Each number is 500 + 50 x the weight over its row's rms, rounded and kept within 0 to 999. Layers, rows and columns count from 0. Numbers have three digits each. The size before them is the row's rms in percent of the matrix's.

# layer 8 MLP up, 1792x448, rms 0.283, rows 1278-1399, columns 168-223
101:527414481472584512426532516424492483414566533522480514467502522543416539414542505531471500517500523479468479540518504488553450469540489530465446511495495454467545486514
100:487479489569409482571490547523540472574560466470524528425440356570480447584552524495516522476503516573492441560413486480464458467516519532552495465548637518567496505444
100:443520494510591473463559555508570583508504518480484516531477461445511642541470539438504564491429479481496555437553486457570510585451510446390450453391450495532513478520
100:386497541484508469459416479463495588425481432502554524500414522397422504468474504547554514484624518445492506504423395460443494475450479546441427463504424502549467484445
098:604548526456540501479572538486585430395531566559476490499432446519547553526607522466514500543484470481562536551432459421493407525472426512482545388500548477505489537534
104:482465474472541499513477481566440569415507461539415545506552548430477471546505482557435665468545498546574441407481586425435550517603495437495567443501474530551453566569
101:603465522509452573457582483513573494540445563501493423483415561495525561470542508472490502545538496546523507453495463644545530490480502514489454573496444528436500502479
099:458484443515512492454557527428529427434573546564514483476568492489407577527440383551527465467464536427518523466477450454500469512493496521482396520488484462542583518560
103:516443512537509447487509587520527521497550499611562619528422451406495467494592437567465491552503564473510483385482487437458450580587467408486478504535464542531525462551
099:487544481567454513435565559599477489457513557493493384559593408455548337599447516443466526403498570549509575448458509504385467476536468448487537628445493557566472577511
101:481537482463522513478438495425522513525505411521572560485407461449480543463478455442371576479510467503466556588479509448556463456463488496534444370502406608442574554447
098:570479556564430549500565569485522483422616483512547499526483555521439530570576559577508541444514459512478414427459538535461502511467417490519493547421499514506506492454
105:431480445542474528506527553538485480557425436592519555479453558535446544410539462528514456522457485540426561461603535392501425516514487422565404444476503466441476462552
099:516519496405468512580458477562526530462510424465501509497449614574522443539594490452490471532441427524584475445494569517586475375494364579506510445492538527472475544496
099:510574472507481547504477442494498562506484539582536471466513513419472526592510454579451466472522513400530440528461457471499531512541502468619456466532518435459506507504
101:496505534506506510489442479456435399472495462535421447468600499532486560579494481497412475465542511488540418520502470442417490550541522483468506477598444528448501553539
097:429510477480536493455530638551555514433419469473526513532546506542574476600509522428473458440441503444415388495506537448410452507420558495604461519535479501386566506450
099:571425525547549495444570514506491526488477516514535511499569613524515509497505491530506471494426501473434523526378515559432504505470471460503456478509437471511407495602
099:508506518509459538573588480410401517466507548491486452488546463515421545504475549473517489514378494451558568599522581505582485419567550422470511474527451469477521507465
105:431586520525541502520480488594382530486543472511495425511570569429440476513534533520436478545480565447454468432561525550463514438319465510460509552540485459552528606396
097:558501542643507478370454445503424540471548462496409469485584462538479496459517431493430542495482519543548578498513521510569478600499451564461455409516491492481602543578
096:539523507458566480511576466481479524503557464511537477445506479530528481537474470505438571514510537598463516445535563490560540572398450468517513459555472507469572535498
108:514561579485468510534422513475485491499548533443589481485503467596479474708587526549490590478484453504559564526482488520503526508506480491529511543494479533567498533524
101:452519515480587491486570542472576584511501603485504509564436444490465517550503514492499522525448504546557580456584372589448463425466421459410491570548546468495501542466
104:391467553479434494548468427483463572573490465598505497567476434489509505503548472479442423444529493512505553524506558466482586532534508557491456485494496551554536488529
097:498516434499563502436475518490465475541515435531428408525529493474533522518560499608559534570472541443485537445506507434510497529586451523567473506471468420410538438515
102:512504462418549532452459509498489496439566493538477558476497564489484439426447490535462534523503601547491523447414472475522532484528473528507465498579518504589466446391
112:475512490450494466568598549525518524455532494496538428517470447462480446526429581468488513484486483531502555567417577452502467498456489601517454500503450624386410548526
098:486441484417526542497520495516455583471542491458582537517482488438529510535562532528486516484433549468509488386418469412502490527558468488530496476490582610430481566540
100:587480474576482526444459598486433539536522513473515567529527460475503476528462491593613559492500365464452486448478496496408435551514555522481479552567510468496442465464
097:495516506565443506630562500489523506584497464522519408456492542502516467480520532465491420454543544436504548519486494490482444537515493494553461557603493449456543561527
102:541546410472558510466470490566392488441639466520509438529413465495622479457527503565418454473533569423533529557574450475571469429449581514511487442532483511531543418461
099:509467532483474412437443557510492513582458482494649528509614470561507481505515520419486466463611512492569434426430552534542454613469521504524480506541498528540495536443
101:465528412525518495561643532486466519474446464507513476446452513517557466453591540532525571521485572445489485522597569479554526432488514483511538461526520515492534453542
097:468534507448496474478467525491482458575560416517561513398494494553487518506455518499507441439540435518429523533421473531424464454518512439381461528551491551530558544496
100:442449497528599438571587462488526494479456508660491435533462575435495520407491545458458539462488475573387422451513537464523458459514441471476432431447508508388486403431
101:445524525559428532536532466432522510522467508529551540571525449496448536638551560609486434391420581433433540505495389543434507479457541515484546447577572516588591484388
099:498454528511544482478484460484538516490470465497474449500477609582438480483541535533622571446488449486495566468439461480504475519472549503543424524564531488489510467506
103:470453408481466499527489553477414533430495530518454445481505421519494473492571555478485468547520556486480569597503500469555472579553505413457467435518529527545422482590
100:490591557451462429455546469547499586565450504495466401454493505416500504585498549388530502489530522527452563389566560448524512431490473490583520528498494459510552547520
096:512455527428492464513434534523582546553535473536541496474433458519456419477537521475513431497523616450516497531626544549557482518547481562504523429550553564545450536448
099:494497438501414529454507586429486523547518457499508555597558428443531546443421488577512472458525530546569456495489446578512498520457477551548517528403548527526538550473
102:500543471599546533467488511516546511630449516492632480513502560588444544486501586497483657407563543449423502410561476550637402508476482525586439520534406453430525427496
100:492552495501500437510446464531462453572540446468464585597586502496465523446550560495476545499536486464518466447416469510491506497543518508465495516543491522491551521446
102:506518513486479440499472380520470490456392523556506543514551542458456497527525591556473529468428522472554424533432486424514545624444521580514508450476479479509535604402
100:504592472505533597479585504568545478507472427502475563545497524434525492498427500575489397548545405496537546558482567465497573589497564447504440518520423519502494470558
104:451499505498576467480486536565430477587531545505585510439546531527607518452601498536503513528575437398514482516554457587464478562484534489525523522545528420580460549503
098:514528425534443497453491521498468527519505476451519523577473570478453469483489521540499557403596456436469537519525599567422462528537433478586443459424485487505500481611
098:434469455547545523533491403513496439420426508515527515492537505551500499498523529377563502539528513550488566482515507529492455559573572493500436510510524541420557439584
111:516533433502509555508480609396465483545627449555571418525533438470604486474565526484434375423500438429548527577437585595466523388519507561545485451451473450518459473456
101:440567433543524508439483503549517496474520503470516465471370490536526440501509551550511511359592474492489547521460525460482497453443537475512484558476551547539512558513
097:557452503528462572512453527481534488489519471516414451481470392503387490496486420529501496506479519393492535506568459469515526435441490355513482523551509508554468404474
102:442538550488499470591535410453473574501589517488562551463452508496522488509529572462465577517537540457430504515475483529469510522447459435445469512476656508440519546498
102:556550517621463411481558555555459489448486522470557500363411478521544446528518415513445493484505532407589517516536603522515535439502541463533495485516506598610497574480
095:429461413386510427526449571448514510528492557539520502381430502423504606487556474546478512465545545599420504413539509477481550513569530587538474486472578548509457586460
095:552461605483474541477545388542421462442481415587498549554562492451508491494513475604522464484516416501559540424524485520515518398529503505478470496580535584618541466447
098:535471458420447443406543597475436474570416543484493465540504480473505461592577462428506552500368450560531503442437494611481510538627534574562455407526497657508406423496
100:519436532420572492469451491503535550511476522394440490472489367481513473578520597450473565459543448505538491393397516394491480576523562491516416552425521467490469405454
098:480541482499476449574531544453557581406458539505594467507490504469521541553450490515547474475463564498518496540618436447507501577432468439500485510518537557454520529523
107:522437508530424519517573572622475595561493532448575496452437473481542516513530530413494570533553515501491446526522448486491427478527559469539465413543420497597505542532
103:503602440461524433519499481423467428457471581512420587480479465461528452441448491521409513599497503540531482478418526678495445462601528514468523515456517539432435489504
107:540487473392552481467448545355475626467506555566431555433518525445512463449432445621562489522446459484553551510524485491535472566467438453494443471547432497451487458532
103:602449475400541542536474478497504502511477567512431609485440548467458521512633537482491484514538491573411555484439353615448489557519466498453448533496476484493448468482
097:577496597436491447595421475546524532426469496417422423547485551449496540557392564470532436522516523590449403483513598460469432464428566551446499469521526454567547551511
100:493454527475506527551522503500568556499521424471412473472445573565437433475510592480556535541568443518492447527568509469513576515438507503485416518529526524474490472492
097:588539526448455541572484412517504480504506461442555588455515483519433447505508481527511550518505549547505594521547543494513488485509497448522484489593453453513467465420
099:557490531451504495478497454535500418469537430429431522599530473547461488515478526499473489450494477475340573554516437440463572504509490554462445430508542463510474569437
102:455510501477515454514523544456489556493517413484508517606518482490538458468529555524464471580548615536520478373500507437515570606543491542474451416501455501585440508524
095:432512527475468452520560577506485648548571485503464519490501615473459435463528569433449477541534490480517490478516534415565498539481539497499490401517544461435542447429
098:468567489493490561493510577462516500500412564465523564522579415534436434565509595440440466430524508551675505479489545527476484516536512456537499480439476488454530428452
102:502563441436459538660610498432541565504442432519489533558533559524520509497507485538512563422565527564474473483527455593477542504633506484429445471535460537464582493495
103:509445455544577348521540559409521526488537498386392542503479424564519514526470537396550420447492500525562540495585581576491504561496565516491515514557549466555561542558
099:542537409447528500508408493564504540478529530474663479458451555570494454554552511555544446452515493429437474473380497503527609457541634543488518512493505639475445463472
093:501407511513556520540557551523483521462451409542488445530511428531551477520568467520511554518549539435460538535520509533434471495440527499492514521526453473633561380518
101:541542474519465492509467574536471500515500538475496393506475533537516506521550514500452495527495497528529504403546553541512459558538547470481559494396523541468481463440
097:548452556464491594549540472400479471614490547490435440440472404532484502518545522565483495522540515554510456492491656503483517484509502470419456491547552460412517539497
103:488540490468567594473477591492500554518535531426511573514505484438430497528513497521570424520481545514520552461531433558470503474420427509499415457572541439523511412514
102:433532574434476478478448581608458501549406498517590522397550583437464482571536519527510556447498455526403564454385499472503526544562511416474513401463581583529486482468
103:505475545579459560504534430444443595524489478533409435437468525481481457519528525467504490634480507476475416475569498464496495487485500500486471411560571519450548461451
106:504525508431465504575524576574472519494464525580524422540500471497465465520460512553517408429474463432551485493601508601466523521404511492473505547459480470542422473526
100:505505536536516543588444513432512545474480540518469443579537511525504568469510529456596501525411553570450464506581548469493503531427518472414484483546470417544539494502
097:457571436536499527479409466529481472459457578482496575500541520506512499426422496547464574591513503584542461508476564505506597448551589494464423490417500463429554452572
103:451501544434461483423521489553469515494464422434534535392507464514439532510472572515515519462450432482440489509441589496503466496482419481560543494543538534477518458461
099:485476539493470543472432557475477545436559506509512523418433623531457537494548622475501550413506495465427516539467485554550522533535563469425486509539552508535497476457
101:479477487529506440447528509525460481566488477484516572502510537566508556542513482562469523549505586624513497476537478520450497589533534485536526557373513458503555540501
099:519505572507394494399444568477535497674559433504537632510538481410499596536485554465437460539565528478552606560443557540524558460437490466441482519510538560464477372476
105:484565560480451457514489503521530511621559516533465497455461423431508504532457517469569397521452493555501514538538478488431456565496534530441546467499497509533509524446
103:566456506510498431467478463495423465516438613548540570435459452513495605590517431518415555474470544631474519499611410467476489497611464480492500437533538452466520513558
086:469524411550454581433410548482510508588456537411484500512541520544473413573576516544493484468509474493451521423508540477435529498515451522540485404533447456379519501486
099:531532476501467485487409590499580582517456505516527477502483457437454542547497455492393627462526532411533471515524559474467491563462495540562412489474412548537453543504
101:512462487512448539518508479465503472536469527408535489532417459558532521487539446540484530490460421465459592445453453617478384458553466496501509482477561519458539436471
101:449505429505516579540492462535434519356482494576523493427554601576508521518674509598515546553530502555562411448552515546377586487477445575454476598445471566568539533555
096:444498512525422502477526496530455539512501432566512497551477533552532505562500535534558484464524445392487495533532566478475389372473470372562505409529547538559496555502
104:501518607476598462412569528504497546496536603413517454390473493492488536495428467449502489525473574484430493419550481443568516505479464489460542447452538427477488531485
105:516521394465552455530454560476497461472490422530442471486435561451402473463465480545571587417473431513459592527564564538459481523552496557405466536516559411462619364535
100:479497539368503548490500431623481453457477507599541463454491496622570385565503489468492583581500471568474465424578452525493460517527587469388456528463459422495520461482
096:437584467471507474512471475557478463444489488462516552555583436539548486525543570556489571457445505458573535451408573481509426468538549475526443500488461474383473438496
100:590503506499580488565571530548525541440359552499497509474528487480432407455574523520501536499507421429504467424559483498464499589472476535470499492492519504573528601490
100:446568529430518515592541477384434448483468440468480574541494398593413477423563475571505572481475379504512573460492587503495520513524615489450446539485417436525519503560
098:503493490506456530526479445499518523531478490556473522583448440421546547510468462443530554450487463534470507454594446501546566470459528418535552422559361463545522488461
096:502524584503513560570548480405467457549466524519391450492469400522458558506512447468476481547499409513477498600451372421468519501503488492518425443440467443490483545527
095:449549425424445425569431559511492510494453547605435535526568433448591486453552480488490574554522489569512479521500528519494532447488484502513503531432516503470495514502
102:439545466377536488459443499526512474547424476457526475463552594560538448547447499588463582502441474486558484502501520439492484445488527490492498417407473391505557468500
100:486608538436428482552538500517511477500546448486504470480378496443462569507524477494499523470543534424492517435571504413574459583517531573445518514466458527508487400503
100:527556445536415638520472544381465438555551536468587568408415463485468443569441532473538550517598564519497513521382458495474561601456510613537473467467510549509448490512
098:477522558453508423440572548491512507403480533425564502440527522537545454589555464528502543494514411486458484513436526476498482529446529532522459518426522525622472582505
098:480533525542443452540461549530544493482457479440567472465558448502567471513487445507621445505511490526461545462400522472502615566374591552464402540573389547605465527460
099:466450519438547474595462518451403575515466458466467517544497493529471411501438459618462500424447528512452605460433546455526534453477617565593614473416517603561443518497
095:405477469478538533548439487423542539520458436577515559513393518560553544502527504606516559586496563519603534554527411521479536593427492462430478512460517420467544477544
097:528516528515539488485560427543502445434504641470389520475580535482505393505512547604425528569485510497415495515567461532584456515483507514466466536512537528494477446563
103:588456563394579491460375535488425449565489527504500549471387457445448548523489503489509482620591531504445606477467508551534528523548487516514499451493511491506477508526
096:479491482499543423485418584495468535488564492513442512548490457479543463517359570551485620464590508484374470527559468538499539505562453451529497500434563540446579546437
098:580459455421468607478518515546476561496539526452522486554416633466517481559572549478523470472470498428467510508478427523524453488486450370545543496372502582565453536571
090:526488518593506525429446496434514404391546543427535479527527600482488500457390562406498531407448522605472561443566519546533442480463537513567456493464522561483521512510
097:503538432450487493502562492524497498420529602523497527488479560455558518476421541569420491570514505443497473554526529504552472483476537596521389511528499507450471528504
102:501448532479505572519505495458411564551530576470489471537555442455509527559476407470558480566496460540386613403544545484551530538502435538544442478647438478511482565538
093:515547439573567491456439502414446479473440471503464445511467421391449518418482542511496528516433476525466523441515514553608489610483557482474488518526506550480488542504
099:423517431443522470486534536564494557502519480550431542531416438476577482518499489563524500524522479559553592482532486518550498434558486515521496514449566486447490491463
096:507436493471602414455545367435442531551535569495461506477486595480509467618497427491527475414467503466504517500535475430498595474573434509479458493641487567485483403488
100:455519504489517496595455538518393544439541543513461539560471500418550535441516490469503507478566540476488448496608556474514408528543579546432588515516541479504487481531
099:413507407491399460493598530521498494444493502500546483480578563532527542498522404494474610506518487540592490539498488491439546530525475552474453492459526551528587475410
098:558480433563480523533570452530470498435466511512500533430441519392496514412485510418469608609493427518472460386493489515488474510414489535522352485467534476465476432494
# layer 8 MLP down (transposed), 1792x448, rms 0.0788, rows 1278-1399, columns 168-223
100:596539457491475570532495467506579509555467436509508575527472529450442504464556467479456570500458446482431442441417537490355518486491455521482411494562528520512479516424
101:505511402564456533504490541544560479505527436437506522413515495541459519344483494494523557450526499432489459529559530473556448488550488549512568523465494446500490477448
092:378441514534503539565490572511467516519524483520513468469508530564562482530494549405469538490423560503540427525549506480459519483479494527407497516441493440513487540518
101:498472538525484510561511582469514605517476500502516503441504504505500481513478533428544489493407491500542467495564517530518530511355461532510491581481628375489458559487
095:519502484487500498524491567545573458518385536451462543562491505376508430508434544486549450593513453473435595485436538496577524508515515449480467492445512487534469496520
110:512463470470455541492479552480510438527439538503531517488512521609541534507521556480503468476471498569461464514467496497509504441414510463527514467441536436458455402574
102:423441496431604480480554443491527521503490611454408501525480469494513388547450486499519470473489531603525398498565506520585509565579472563469514434529543486500450480515
100:499441531594544492494488519526584563508548497571431490542459448411510505460494488567514557410543557474569496553411584464436520568537450505512435482499465455574486461459
105:461526551477498475526485458443421534493601417542545534447492510463496473458503456533465437522505462455531530519545431461460537557445532428499516489420521480467543473537
102:537552509474512479511517476544501455531528476539498487634497489508398418503464474432545519484453486496511486441438478632524431546480471484433562506519533463521508544483
099:534521552442522501492490542425496449513538554438419514486508437419547441542423568565508497497508568512379539365477479542623583497551601493548500446464518496533498567477
095:467506481498497490537446500517403490413412416520474511540467465644456456425430464492440475443528575531462551475434415522447551559553498457478518534493540510494545527450
102:505537560435550429444506509491523563487547578532580517512396566453514420513398494437460610460464518416381577507473523522592490566561473518456547416579503466492568501456
102:533517570446573430531525408454459376429497552502414586451523454594571528584500512513494517479493480529546466489469433489426505422578586448472469482419473398501448560543
096:457450464506619372434534451475529581472489475486499426565489525487634548465587434527541494487533504572450419494505423477451569460509492461569451556517533527395543439448
109:501454508511471528492568514448500513487497652511512424473556546526499473552398449564544549512531534487512468521481510469499512536581555430370605470489521466569502534562
095:484447494521620477490491583527433510430484544452472568544543462487486514537474516452475435515440506451456425368439420424465431568513585495588530495581564462423489524429
095:460466474505606479566595464513498536551582398526504421506568541492553475530557526476457513466542487403476580478446509476530504455439536448479532483539590507474500493490
103:431506526557503493565515542586395545545453572560542518495600468580512488494448534466449559435370478497475528505453551477544547466564483404552518527534504488542528581438
106:563428413531578455528467503595588477464462490550512407446551528484467546418547537533426587484467517495397504440510547537428506538481530425507465436560476579449527422541
104:515512538559448470565474494427452557474451422460406509458539394507504481587409589457493459507515491563471443533597518372491519446502606502437506451487500514462497457395
097:564421575480459503463443560541492509461542443495529479461499488562480529496523522451519483535526479498420499493521490556492536473466452580393479444483366453500467556565
098:511574504450548498460514496486531522529524532519554434536487419469529461473543506521532525511472450506549531448391533488569496336403471474535455530506501525520482532496
107:487476414517552562548508533511486562419467558544446394500530563582554590459543478455501441469500453474554513442486473467496525474469501391462483471537560444464465449490
104:476515414580470465485443500476417528531483438469486532520465522497553520550450525471436494505507477524471481428367533491523493374517514415492606491432587533517530510577
100:616420476497432506590385489523551469510472510515398498501498508577466462490545446371512617422460470512420548524506393599453455502471522498469498531557494522488397552464
108:540432474490540532494534504488515514512560534592441533520480488441508522572529472412499552526493531536540505462399595539465530480430478542473561474594436476525458420534
126:494460510406456441471592543515482505467587519504507560501564470476516386379485583453612474528426494527565487585451570440559498489565590543547527492433504521396415492572
097:408469471426553360560497511577536473415422409443512417485630500442492539455487509559464570513486393484546551476506537557504479486385543469488568405435435453499507493373
096:494493476559527577474476511404425491558487429536506563500569553471479614499463460521530420455446420539509545550401547524548487520502544548363507549531475545474508504512
102:480510552443551552589487434430574524466567564405566545556479397528567556496517435518576478519478555500521511484489506533457475455540493597460572490387441570520512459509
105:469516440439640509526426511479497473438494570561538527465587475531603442511607503497428508536423506509498499504459594516593499592502549520486511486528546520438499512502
107:507537472475449490533469517458492457511518536428482558527641471429467480556518464480518410537482515554511492552506511397473463455596524507529495497587520453434494535469
096:449517506501480509545491497523429449481495486493480538464556515490508473463445496540592486567440563523521569518493497456554462445459511460512524491516463472466448555488
092:564393472494492456558486561486483454509573502400514453421387488437543520493497397494496468477466505524444445438518467627438519481565408503502577431439481468567495508511
099:537542514483512445512570578500450458500462547436483528381428466553501551541558468510513514455503477533564440464474494460499491465403524507386461494441480458516558387495
103:482517567499520468546541481409585565510417461515564479539488445407522514538502453534628485537570504509597590439474424464490452562499464493503452540524478477497578416466
099:454480507487586481493569496443522428469538544440443499542434436476526455508513515453480593417494467499495514462470499424538493549402492438418516546578516429476495475543
102:383467483592554426506510453524410517431466517429518471536549531534514584490502501369527514513489454446452446506466546513388444576450472543409519462493547605582546543508
098:458484427395527404590563458530538564535460465551519487509504475525477459527500518536396531329533553516612540456570441549520499495459405497417476427441540533509573470517
095:400468607465406533542452492493473523568479460561594465477555435479400495450496499556526508469446501467474527472590562510525500454493566488483481450480431603505524521512
099:529493523429517486533573489594569431525537523481542511477515482473527455441495497520441566537439547425483506556471549431502452523456556631497425570548483593487597468504
109:554507373476494535542479445374583533545503484596414444572436514522591548446494436452522487523507559518446556521533428518485513568547449525627585469486555572448484447501
102:489549429487486512549521525479493559494541563501480533504552582461500528473581396496479475527550514479447427544564414478497591580442584521414474470476671487500461503521
100:463467549557602417533482463490547575508395466484480444373540486468549494441432534483487490508450437452430453490452472494524540453487493478585437453551448569510468429575
101:517481449434463410500454498446476477557517506525526606486516511447570449558486506475442503428449562495531562493495479530469451523561468581489506617440505523498496563419
109:497514466438580526437464503508532546510440556472594489447561488462520518602498398525560464519503469509438514561486413467517491544610527463566415495444501477496425594425
103:529496465503468471465490430487493474491471478494431530545511508451483547473527436431538544565463513455519498530495513585478473533505499511632452434433451485375519490476
094:452532581526479483496470387529492512515496488522570519573463546471509414493518500553442576497440533479522473463485400567443562507499571493455493503481508456420508491469
113:456442574405432493449414427525461493512523557548429511597573539405512461525398537532464350522501568466458481607428505543556492475488576533542491431484460473508463493570
099:398461563548424555491487416495471432481502508490501455469418542511496508513455567388474540414498500473611467499449465521456516557516496472474418461610573472542381584547
100:524496351495423579401467540521462479542543469442509532495446495503480564531517531512568513547554534594531437515475568526434506429483566526472516567536550504561491621534
099:495419519618467538583468541537472485478502510611492486479563350442555501520517549540466485473556507524524513537508566513537489531399555537438557484493490454529474531536
101:472522453528454484567488532485591521453551519558367526478471466493539513470481484521489463540461514488443485495532407583502550503414430531417525558524507503576482580493
093:527547508479443576458469513563485507450487442509549504514498469497463488508443504466490437569539511427556502411434508528549459515476479555488529469536489482578513589500
094:474541573477516438485498525525528580495407518516454423495538341487454510424457429485526564498468588451478594555449520461559477531510481524455573500549533497491548500521
098:464473472512478484471430557531481476570459477527558533507514411496503606534533475548530462455500579492477436490520563506532521507463487567515459513454603602439507485487
096:477444502437531515517549589458460459512494439509594515513481499538499510500612491511504510580514492513564512429483513486515531573462480490464402409517545509551546474527
097:455492491522534556549485441549542522477434567494463522499440479463473514497449514453440505484507492521607521434558524454551443421628515498592546490515520456506547467494
103:510492424518458481520613520467550566571568501450518519480531437487611574587577469540487509426625580520580493406548481507560475492535536599491448523557496515555523551473
109:544579469550556502488505510457507349487422526491505574395479557505407526523542568467581509520505505468489474539498531503503521456417457478478538492511495463480419516570
112:492522496458513488484529492426532446518496480463520481387421429556535436484450548517488536484479418488495447537441543626502499493575498572494521489505558480551500560502
099:528507494479507514507508488543478604461552425513449571513522537563531475481454519442502493531553586519526515510449354524469516581470503510552491468473557526537569553427
098:483497428522539468430446511488472408545443537566472607469518466410503463474554443501498539560502564493448483509406508422544502506514506515622473445547537536448493486471
096:522542459349551462559509500395565452520495486533523504409457411481536510426462415559619515601509481447546533567481536486489424557534534499547583515511520425541519531473
092:415542557547486473518477525529559564422514541520532483425455449448466489505533386559595507440418528457542591517448476512591415509527435551545570488494461528556388476458
101:416456501533404510554504469473582538518510433483480616549451474533550466543493435466527512478526434479509512446545570528595541413493476448488554433451565519535460464482
106:482398599474475496546460441480498552525532509461539459577500499352555508473541448564589498476508527545522638491473488462535513514497482508425560469531520428530469462580
096:504456497594465487543487498520396443514469531572582544444531520455500545548528463498498452516381486453417508533582562561528461470436466435545443489504472602460507529517
092:528558508479517451476489443470520485526537502468433458598511441505516480572572537558572443427454437535483471528511512415499485504474505506519433500513529400530490438562
098:565539515492527526449489503392503511487487478508407499508514562473504497398490525463521493467538529496542465511465461499495494499460497443488525450520479526349460590460
107:475513472504584482450536597473486512378459493505495620449500507466470511508573459471537526507385474497365535493387478485512445592501450503518468487527550517599540504609
095:466489496462599451513537441500521481523529494559515537480502506525374456432421428473444531478477513574500574431435389556473534522579592536510454497507567529585396498498
093:496468469476483578561462506548479516530375550576539541509465589617434573472469513467580477497492485580545503402512502520464479498463493586407434458571598511604492619497
095:474500457514496534467512445483438379477516480542527482518506478457496504540451496584476436560499512524463525597510388531579580534537523509491502481480438543469475536493
094:476486442482432442548507532498426456459543464527607455436538423498475400611463483505462467458548503482496483577512571563521510527503508567553438405474547513444502520503
104:504485553467441537587523481428573571464531500493519559511554521454393420506481558462503488538442585542494537512559446515434445465529425483575454490515444523357471485429
103:522513531582506497482547519526444515457502429569525413498492524528501490440523497442506528502476481512520534570582517513510484510490396501589517478415454516443487467512
103:482499466424549475524374490496524477471493498595488510516577582554519534578561483539515629503487526427453432520520460461511486473475527572412467520532612482419515486462
112:403436511537494462572520515457480529504446469547512391500557525600443585393524468371496469496367546474537472518505484413484500532514457578590507570501561481559411433515
100:484547522547499495488393591556523566550521446580378559486401479500489514461539435587454468459564488462548452501490548549468526499449562567500514538484506506561515527533
095:623537480571466442425496497431497463426431494463453465445546541460463543546521494453545560540508554551495467562566486456579506484497562513459559465428515589453530574478
103:459491513552502538423469451477503511426481512510480533534523491503553481493486526433503437489517502541420521499429466556507454546577474500405615568396507539541479501581
103:461399413555423392460498503467500460560538446541562447477528515510454520529494576514519535454508515456394512535553436521421550537523446467589472476472530523547474495530
099:443497473380395443549582460608467516437547502396453499540536526460516485524482510499463487392504548511561486562405524563506552472442517470409465483488512567553462587476
096:503566512596396490486507516466454464513503532511473454441567500431431501449590490483522478455491484596472521474498434549549412496435502568500558470486559414469544485580
104:461473493476461442496471425548543358530533587512432417514488599488496444436492494499570517483446525559474522504483505455501500536466598537464548477446506475493466522542
103:539411535535500584511550486475444426481501541508511523445560477462535639603424574487430526512466488483476551517509402465519436555530507431555468518500497497455560608503
104:508362587484472457579495503429612503496537469524433523497527506457479514362490486502588548597551444469519394529515481442524489453480494572599485463464481595519562476470
098:567529453507499544487506480511464522540576480559524485465534581578435564483469478556541541430519427449554504424484463396489536445444477476587505531519554487425488566533
100:490480446508578514540460479477414501524445385545506432395470565586486548383532508534521492558448451473534553460498577546574554575515523473406488417472499469378504506558
095:473443555428567439450603603466456459465537515464398552521540339479544394453578550509504488520555477440566415496490441490447468522506495498489448508398482508496511467567
094:522457546510483480511537507551451465485476475574423442401489508510425574449434546539510502470543498469453543530561479605521565432454538438421539521560438582449456475351
101:602513535455546541458478526401461484535539499522495469436421547584579485575556463513499587455485466505478456531499462433527476483442508601448539529576558511478502454444
112:433514556456526542481438507485550532539540366523525567501483544460523527479444525560506544637447508478618501519524543460448538387508539534376576465548519437538507493477
093:508402485428426464520536492520452506497355480490439536421473510439542506495493588476513494500485599468515493461486476470524501495467461479449427369472474427498477573453
098:601526526469489566563487516467498438525464531480535503527438424482549466556565478589584517488473535491485542439550433483425582525438487441618560530509473397501476480556
102:470431535533567569456495556513517561432497473359529571494472457472468407516562531522559426406464535465508490486491410494540477509518487471493517539464505575510500508479
095:499548481505494534493570483477426468510504435519374449566474517445505525395470470504523478463582450518481429548556412464410588536485570552479496496422481487467533597520
093:474579469357427435485475528433520512516476518588585424473556544519461527412489406432527461571474515522493432551484540564505509501505535491487455454476553559517571514558
100:373489463497449496508500538527479600532466496566581543528493520502526504551485481485516550527574544555531396431531583522510408540527541471456470537462545478484552473551
094:543487411511407492566425493526514517537509513533385549493519511555423503386447385375549661486566506477543511573430538524444513582492422413562560538492465496558456535519
099:496552441513522534419425495335539520481484570458525455554490532425534436501575541554537491465492533579600615482484409543507479554448454499432471572472526502545577432517
091:497580549528571467425522495510512497507424424500499459467451503492455521450468464498445551451437512441539518353547441533565483550526528487562534548463426487448514485524
095:457597488452511451550491559421529474570562462590570402432563474425563484533552530563460591346524557421549519414449481523541511517512462588518503453468514451502523450524
104:573538528466579493450534491445553532415477475573567424479463464482542501479453590526444501473504504557471458552533518487518594471500533456471423426580525462450534480543
096:519499471423522480497479498489595480492500503394481429457510615596548521449571468602468548452516463491573501536504463506488611514566489508374502572500349491479374503435
103:386579473471421499472518533468567516479478544527466488499480468468437362473519552473474468556503485457456490583435499499436546473480520536500507455506404424506536472545
093:492496484577505589466463476571527510469495522436470443539538481542478426564479531490438506448551432538504452462490565460530458484552455635485492542445444484502509488402
102:507422401485545546479618505462551445507515577561565466544484447525474512497526504488601544509475542512456521486461409506457484542511451508466583540495530523535503528565
097:546469434444429556467487489494460547489488510499515521422456534526543536497458515383523422502517455492385560410554539531500495594509535461526487460454566509515602518534
094:550485501506485557520502463496585459619455559547461460557551579569565425521541492589497470576525531424629534427449427536519480529437505501555389457425493574540456497456
095:480501360465501517476470392486556480492465512574452516524469515510372522513505528502482517508579602540405511477480523617505470472516476518529484446459537424535486478632
096:487516515517388482566464426487544509450523524522512489414431425471455508590565518481531463631584503455457476526493514503446423527464493496414510514459454452581471483542
094:462485514463516486493560495477618537494389447480502436528413450591538527435529543548551535415541513570447518411553424489559421426477481478416466550492399557536454458505
101:549423504557496529487548475445487475512530502500392433547489453524458548489396465430509584551409515490481474446544445498471562367543546506478506511533448433557541446408
096:576546511488535547441508443517546436481470451502477512497549485506462506500446582372604502515403516479556551636556498469530546528522460555500632404518622580449449502533
095:531473429592477543599546389582446461577528501476587477491481427512371485442479593501584417457470552532494483554512504498546502478462541438420510484531544459434501521507
097:528566559488456602436529494517514494561473557426456471527431481495463522481476495473540502529487455537472522615577586462508470446461489524479492550545523445567565463517
096:547462509481490488525488473566456590548450432486444436525485503477422497502579450518469470543551552488462559507433492542510469510586548556432462446462604469476525425551
099:458508463590439580562584525577442440497593587604509502499546551431471501535437485444517524532601398473511548591591452500430519524476509490429503443544537504479543420532
095:429559481510465523455497551490467520478521570492496558419569484469494536408441449501457592457506590571577474473519524474443430538486540533498538454558402496480461455524